config = dict(
    n_layer=9,
    d_model=640,
    n_head=5,
    n_kv_head=5,
    head_dim=128,
    d_mlp=2560,
    vocab_size=32053,
    activation='relu',
    norm='layernorm',
    norm_place='pre',
    norm_eps=1e-06,
    positions='learned',
    qk_norm=False,
    attn_scale=0.0884,
    bias='all',
    tie_embeddings=True,
    parallel_block=True,
    init='normal',
    init_std_qkv=0.0176,
    init_std_o=0.00414,
    init_std_up=0.0176,
    init_std_down=0.00414,
    optimizer='soap_variant',
    lr=0.00227,
    lr_mult_o=0.625,
    beta1=0.95,
    beta2=0.95,
    lr_head=0.00708,
    grad_clip=1.0,
    warmup_steps=200,
    schedule='wsd',
    decay_fraction=0.344,
    decay_shape='linear',
    final_lr_fraction=0.0,
    batch_tokens=131072,
    seq_len=512,
    doc_mask=False,
    train_tokens=649100000,
    steps=4953,
    dataset='wikipedia_en',
)
Each number is 500 + 40 x the weight over its row's rms, rounded and kept within 0 to 999. Layers, rows and columns count from 0. Numbers have three digits each. The size before them is the row's rms in percent of the matrix's.

# layer 5 MLP up, 2560x640, rms 0.105, rows 755-832, columns 120-159
092:440469447561523481467493523519502523518470469440514507501500490477490497496491529494532471514474561460495557506497460465
097:483497420524444531555509508538512469521502508537520493476440479479510466533451482485501501450513541470525499519502466462
109:587595529470450414544482486563495440512486454599572462507504504483479531449457478485495544521551458475397486494466505480
101:460497506527561525537528439504504543431530503508485478522464520532451427468482492507484465512496461500483531501502513497
103:507501468567502565486514477499479505518460468548575470585470457560521503510582481507515464449539547498595462463498501587
102:532471519494484474486445485526475527548475480446543429473479501454514480483522484545531443528578447492496517490534482493
096:434446489488493553471468414462466451511458406532545517451513479450505564496531515464535504514498459509558509461501399544
099:562490466488472533496501553556472494441499485467565558525468504558524481544499462522570522541469527549508488555409521493
097:533585489497555495512500544500448509503471487402547510432513525610491505475477439427532469539378518523504533528526482549
107:513497548519529485521460440523485537533463528491546526520447502520495500551527444512507499528490574528535515555486458472
100:512451432555478487486536458502429515483423459507540523518566563413504542534523493469521495480443487528528463542533477482
087:494523439498490521501475470459477434555481474479447460523536469503522545553532517452551500526501570510510554539500477509
094:537508545493499500494461505488504489469468508497447545413407538473513548555460512527533438524490513558504474585552500537
098:544500530490483482450431399534475485464539505447509475562470539481495523457531430486559512576428433476476500466486494492
109:528421492547522466511473480480544495534550481568592536480542513486470453557485496482512541498477492513496528491494447489
096:437470479503514509487512517585519446514478500457450488496514512446514591409547494527553487478449523469450469478470481431
082:590433582463447528561414519507519515468447491519429516508521534502502498459372539577560434493455521451500495484461504457
094:446486459514478538507537529495471523415456513499507501536486529512436499452516428547475513489518527465518541496524559541
107:419563489480444498552490473485409530491494572513476506592502457435516465521489475468492513452525523509474483518523529483
086:468469483549509415489465558486511454480577470551478493518586475438529488485520549488610442581532456454511505518413585499
116:566503553529569461487490419522395455478514549475519489505425503498488482500532587537475496483508484475530367472505531468
091:520561461585463495497453548538541523492493547492475492433452408477459469550504530470512443549505513490451542515517508471
099:508504503570540466466489464486503484468510515508538520502549641475474556494587514551467465577548507514478459509571438561
089:526566451517562450551508525487526459447482453489484560513490515548425451522484517507480502502463506426525526545543494502
101:466525481627520490419476559524495523498479549465570519526522461461513554493468473501495483478484544525473526502489468550
096:531490489469502550491493450522472545401491519451480471443523458519516486504540482529450524473591503444434516471483482550
100:458533537509567546505536523520579530498468512491422567495582483586467520542505480543548515575527556500521491531484470538
104:570483469562518466416522478514506471423501508515500579439488553495491501503484481553456561491472457473498514479455482479
102:521506476509479433482482499461537591552543526493546537466545487488515489553511515484564508556481512493537578434509494537
099:533601524536588490485512506534475464484500509487533519598450594466466528539499489550502518457564490524486488433485484493
088:614539487599482521510369533480453487460535509488477519545493499533458546494532446437528465548462450427599540487492461520
108:573571469572439488535430520469534474533542418451484506559548487514511576513511543493493535511517449512569488556560489467
096:551472523499503488505513522552505500512492545470496522521420442532528468536422508442556523412450475551514546474567476467
096:525500493543466558450485412511452533446429555537477447488532591507446472502516473491495540450492478467544507435506478512
073:524592534502497461575477450455505515514451552507570607501556536537488496482497423497474482500485501614496563531421426493
091:462486526487566481465504543451598463468540529604596520467489495536475498499509447515510560585460552449460460530465487491
106:500450532547568445582519515508521480559483542474555514471496531478525451496458504469475499524507451530496502468496483447
102:486456554523544516482443551486567525563473501453472531505501472477460517496498499459498469474526494496541485479523547554
095:463496465511602472538506454468547487470473520511614460475554550420457513416492536521513479480543461453573428507501485493
104:492436480521471478514507474484570490487518528475454434501554560531485441486487487477536516465483523510512501533480555487
103:437527451548555538539523420507439520506493449551519499491466501509545519534460468486518495484527485554456523472487536422
100:495528441489484511553509517504496509518457429536471467546487478409466555456437474507491530527460518427502513525474555505
090:501452478536593533446500481551547477503566564512480421469437521570470511479556501484458515525508475474500508544557505500
089:548530456505501430546498408481484489496474515473464535477515508441510479526481482509588480519496532513466578532503424495
107:497470494503519527544481567542466533502539507515442473523545523531470429483441558495519468498493499435454519470459573550
105:525479534435506506467514544504469484540495531537554504523462571523406518431459451512520475510502473519523545561553466468
100:541519533469573497451513531517451473463535408488501478491472491537522539563513476479459556513473469560597494502485487496
099:558548516463489506527497574510488469541496427522454514483499504519435502437443473459479528441548489485499431476490495588
103:507494500489543455494473426498539481501520497555519505527512499485479594397509548502488498490446531483472529470459526529
101:455496491506462534516466484498538483507473482556397509505428499458489475491498574547466513470514502511508579491555535542
098:444513428504485471462468505547501512500571560534575509449550513548441566468510391482496551459484559461507491438482530483
103:513533534545520477515493462492495498435470462480440495528508544501465464464503548501569405516504532526490475559460559576
101:464494483482436500485494571446476563521558457515560511512519582533477509557479496429461391578537499490564502447551436500
097:477486497531501457510504549573434539517514466496553466477494498501579486487459525563581565510547538511470494504428430542
026:492451501453495455506479471500475541459477501505443502518459463545430507555458451531500483476472496483450498513544456537
103:518512424516474459481465574524489521482478434548531493513533558438541411482477498545518517580466531501544506554474512385
116:443499463477469477362489455556447491456450541421575495478599467573495546479504460476572500533441511567479452454530463524
096:529510518487481489450490471541468469605586516475521502543523506549500535495491470491574492482434533490528515529503510510
094:473519525482579516485528545514386482506497480499585493469496541487552402533476552508477509501502538451508455500468507539
101:475502505475471488500498490478534510426454541431454469565485526552511544510537545417533467449547539488552434520520483462
104:462498476496539554561457575472503451553393561439569507537434541597512504496477499531474515526508487525559497508528524509
103:489506543514460384490553450507491566447442468443523405467523464446476466514504618455461453579501478526531578510481432486
101:571504468497498494513532462493515501396488499522473415499498509401481482469550479495490488460474479424505501500549507465
107:457502545512476531469466493496444517457483573430504534522545421487490493513449460517494509533504444490491502483501452522
106:519411461558531486533481473477526527547588484495467534510579513530457466487536469505577472479490489539486489429467509508
103:492508541473433451498480459502485495438461544456515539496446502508510473586527527517506584544499444509470554436513499481
114:525524401530498475467555411485542463473542511412496525501462487471494505499471464539478464448535489532487542508542466540
112:472502502518481491506556529481475527477465529419560456452448584524481524513501517502478457495573501498510568495498498478
096:448523510497497546517505478542451534506421427415528451396462453495438490543515535481509495524525501494458428577515583506
097:491401455438474565503447510520516498478488459474553534554518499548535470564514499487478488491466433524548424456412514496
109:473401487456511491545512480474508453420485492479494517471506534471518467517481545520492483513505483494484531453529450446
097:472504526473495512493476520529514476467415449489529517555466471519512490485435419543461474461495509465503582425512527537
093:550523443548446511444413497572519546495507534483539546446475549529519526491503483521516511505427504427566473497548502478
103:471491414518447454560574559498593547530507487397470467471470449521456526508410481530469475489483497447500566516491510489
081:563464491483547557474503549531493520442517497490506522514542463481498536461490536490559485482542429485491529498556553500
095:524513506441515522538461561504477485435554484507515471503452500499505524490501568551481466495438447491483500533580565524
095:558513480434513532469446550514520549561468473455568515572536524508555508521555521544465460394492510487467516514513451547
102:537516543459499423525501519493546607488490420504485437497498470489511530513474531516524434450535534478525462459462607564
# layer 5 MLP down (transposed), 2560x640, rms 0.101, rows 755-832, columns 120-159
088:463474453514444482448506509467498462457470488414498520463490494565446377520465484554414592547537484475537566500575545477
102:482549464548439537517524534543507523502513480493492486521557532490536477511513529464519483554496576536589572529533491524
105:544506466503467472459460455477496479526465559522522483534531501449555499522500444530449520502506490504484528471483485476
098:488532472540465498442443472527437515572538516457474518460533520472498460454523534514447511547485501495594478508469470469
097:424564460450481482500534436485509512471424457464584512517462472480511551533553428485478533563531558483515549520467489525
103:440481552481499479448559507468479588512458509509478454513554506459442454547488514536533521499518487511490544498502430486
090:467471514524513458451523412456502506474451480491493528538510521573473584485536478508459443557489511487501490479494497562
097:491457481547453534448453484514436551529511489512508467580555497510545537531511489540481512467535531471491468477505551513
097:495428495495498528462518556486456475519535500516467484513477482568390441533502543410492498463469548553522549467431476450
111:485434472527515524503474417493514582480479519554463484466498512519492506557484483536514500516569517509489506481508436553
099:494524534455489521525614524492493546479486496510482467501520470416489514547523472443438452548507427486444479558518537484
080:531444587520510493525509498456502482400528495497518552526533489488512523478423519519491521504536495548459424377461528514
092:547454502511502523507494504496527530448436539480478446535551529526513472484515460488514484519482516419461399553451533463
098:475531499503488473544518428503530503469514490524529503490528464498469504487582461512498496526470464459500455529477480483
111:463547535495495505478515509454474517584460451528454537470510580540507476562484459508522485506516520465487420484544575546
093:481517513550475468491498540523445488503479557475498536422543484561474506511488536465455562473508565368505496500496533455
078:432550411509468495494560520446483526510497572449517530495526485495522439564536469488472561484500490425467495517503569490
097:464460537444477510466477528471382437530481615582544543466527581493549552478527502453478496517528527489442485447513502486
109:554464421491520533437503440520458552506485499486560428496587523546496457544510488549440469589449488496499426513555527436
086:516484505520567510531468515511523448440507489502487532552540504507476505515535524499502569524559490417543578543436519521
110:588498530558555505435523469520398399490505513528469509474448496485475502532469459447475547499485456502580453457526486491
094:482555434478499476529511601459549461550481467454491510490507448484452517487562526488495495469453479480603527456491532527
102:501447550479494519560486480497537433507494551498422473488531516500553399464482514432565536543532504493547523489561540469
088:336473461509478561451441467530500546449400498424494515483584531488499482553427473495449521462486508523525512495511459458
100:500545553500517521506472469467545549534445476521494527541499474475480541464433468523482465464420495496401548506556518488
096:531446457507546452457567506495482467444562527544486501481538466484469503511494538457518497511452613447511501498495457544
105:452434469545430517444473510535484505491492473583547613465498526518575496507484541526574560621467458472534560438497527461
108:516490445560551536514477517558507488527521547473520465515458510505521564502481511505496578451503585506482541561462488448
098:482526422477553511445507420443504477532474490466589478430503492528522473480442470499484551515545522453487494528472606530
100:551528525507535476526464544540486455470545497435506472583467556558443451491508499528475478496552510431496485487493479515
088:445534526581498566536426524563543496480570540476503437545532517457388497509514434456474489520513538502515449481481499505
104:512498435525539532513439451525500421440502481518557492495503569524528496470456433485498538552563520472490493493457444456
093:527475530483465525455443503510467470544499413439538491482553534524490565473545515480477488613551509482451501465479523554
098:505480525516448500472482462498560545452511504446449540537571558512510520539567480452461492436506447445525506531494546538
079:496467466502452515469492494500481467510504462467434471471508463528494514452466558472511502470513557502487425514506519503
087:492514548512478587534496603459536524505485529475482530517549494510453423503432480530534521486488491448467530527513452486
102:481546504438527561475549476516550451501583527523457478463475486552523580544498484507487426541498371511509560473477510508
092:501504496475495435481485430499534509480540487433481493533563470479495502578468407498499473510486502437493544502491471477
095:616500543490590480530429511466529519414497493509460506512548509492456456507560479472549516503497463551481463456545461475
108:480511485512506475531471493485522539483530491537508402422553489453513441512468493453488476592516532480597504547489509516
102:547482468502513501517556512524507477490532497559513558459435517459495440549460384550440421475490496490475489480573441501
095:513473470476470520514450436472545488560480527434549576418481488540496500550530434489466523512462491446581531417476424397
086:443457443489469504536442496498457494494463467487473473502415517553476389465505473535494559462487443506492458558436546513
092:513528527468523504507496501450478613532524521504521424487450462462578485504503504506489493549526436464503484507489457468
110:495445512515541433437530550566448573522513515549474478504539475537522508506475489432548526504493529498506494539453528470
104:476441447572498481550513464444519533431579472436570519537458514485516462510476435542506484479515496557521508507521465483
100:463526529494507387486451494553507487482540506555467518447506505477499509427479508487520565477490498493549551438436473465
100:560567423491439419569510519440518445464531497411526468526552502505535513475439480453445514507571545535484528515501531572
103:587461414507551525523429529485460484530496555489531436527554452525464590489492557474488504489520526498487467541429431461
091:437546530484550508518553475442497469482535458482522524527548463484449498558431498505473455582506473549455490554491462540
093:427588524516471502439491463511441519514499531450403536500478457470514523477511503487497575496497488503535448473485472523
103:543525503525508507515515500490523559472455498419511478446471447450507449445439539489475544572559527512538543439431500520
099:500551538539429546470492460602528453519518524568496566474514514504420541563468517479500460521478505521479502471522526515
098:525480532536470510486555491499466613460536465513487432520492427490458506569589539496462468433506508484526534572512508466
034:477501543518494487517508514546514505446483466465421414539457529496505481485470457455534492555464501484514523482461525429
099:479488523553544498533488472489529462524468465494564489442520513552471509502503499554481505442476456527528476492510540550
114:519536400483486432404405492514460452476447473502479523482614424571504513551486521504560525489459540463514560488523472504
087:454612570470498517519553541507520453563532546494512511527531478495497538487495491517459497546622507507593483500459451481
085:541538480501512454496520342571551491453561541505529474451581530479495520497456435531480452537503540500554466471515546499
102:546496547516486491475522451490473495380468468543498583506462585497473565498517484487468495459486443524618518522482528456
113:505469502529499580479454477522534465607519550540512484430531504530489491503569453521455517540516527402500434514491505535
098:514506492569506534545505519444519451538521531489564500512514450462496455507524546483568532487476468500550528500558479401
100:539504612539474563517494537526534555518468553511481469416502498584516525529462448545535554518447476541527538499578458486
107:574542491468496452562468454436560568434583491583443518509474555492487494561515508427547449535491476526484476543572533430
107:448494459513435511432522422500470496507547479487530511411472502481519473490459475503495469498544439479471495511474499449
102:466439477457539374592514474586447529501475445534530462439505487507480511540469518503475522519440505532422540433518511550
112:551440505530517454568516524504491511450485496436408518528500518452462483551503479498516465522482540517517522487475462501
119:545474516462515574481525540505470529516500526408528452473479565520504502491468575521563478475454450505503475493532470474
095:466453499518525532517418488472519485501508488522439479446557452473454520476477543548495503535541569506534547524490497509
095:484492504513510488518498506413461484517496555436471538486474496523519558502480478538472551478544507510478526511422614486
116:447540479510564483537488524527489476491489543475481519513516527478540475470548497566514512537497440508461499504561472471
094:480438532556493569489528484515466566494517529472456488432481432456499493520466520452481472576468524503493445490489460508
088:506553530480480498500503477520519483483488493534488537511462515551457514498525488518493491454487501520493473513477521504
101:463513479421506529423493461482532465545555410433504519461428565523527527475475510600398479520513519504471469470524524516
081:563559539523551503483474471477503541506478452557456485552470460478457436540552513464411512539561462583485530601509533551
090:560536482532497475509522534516514535520486575482402509467620437541587517503520570490505516512476487414491437532514526464
094:562514530531430498486520457497500577496542511472500553453491483528517503523468512459496467465531558508443532514470508517
094:512458488556542496521502520436550506554529455514558429481417541511543488532516523460508568540466490461435513508528483507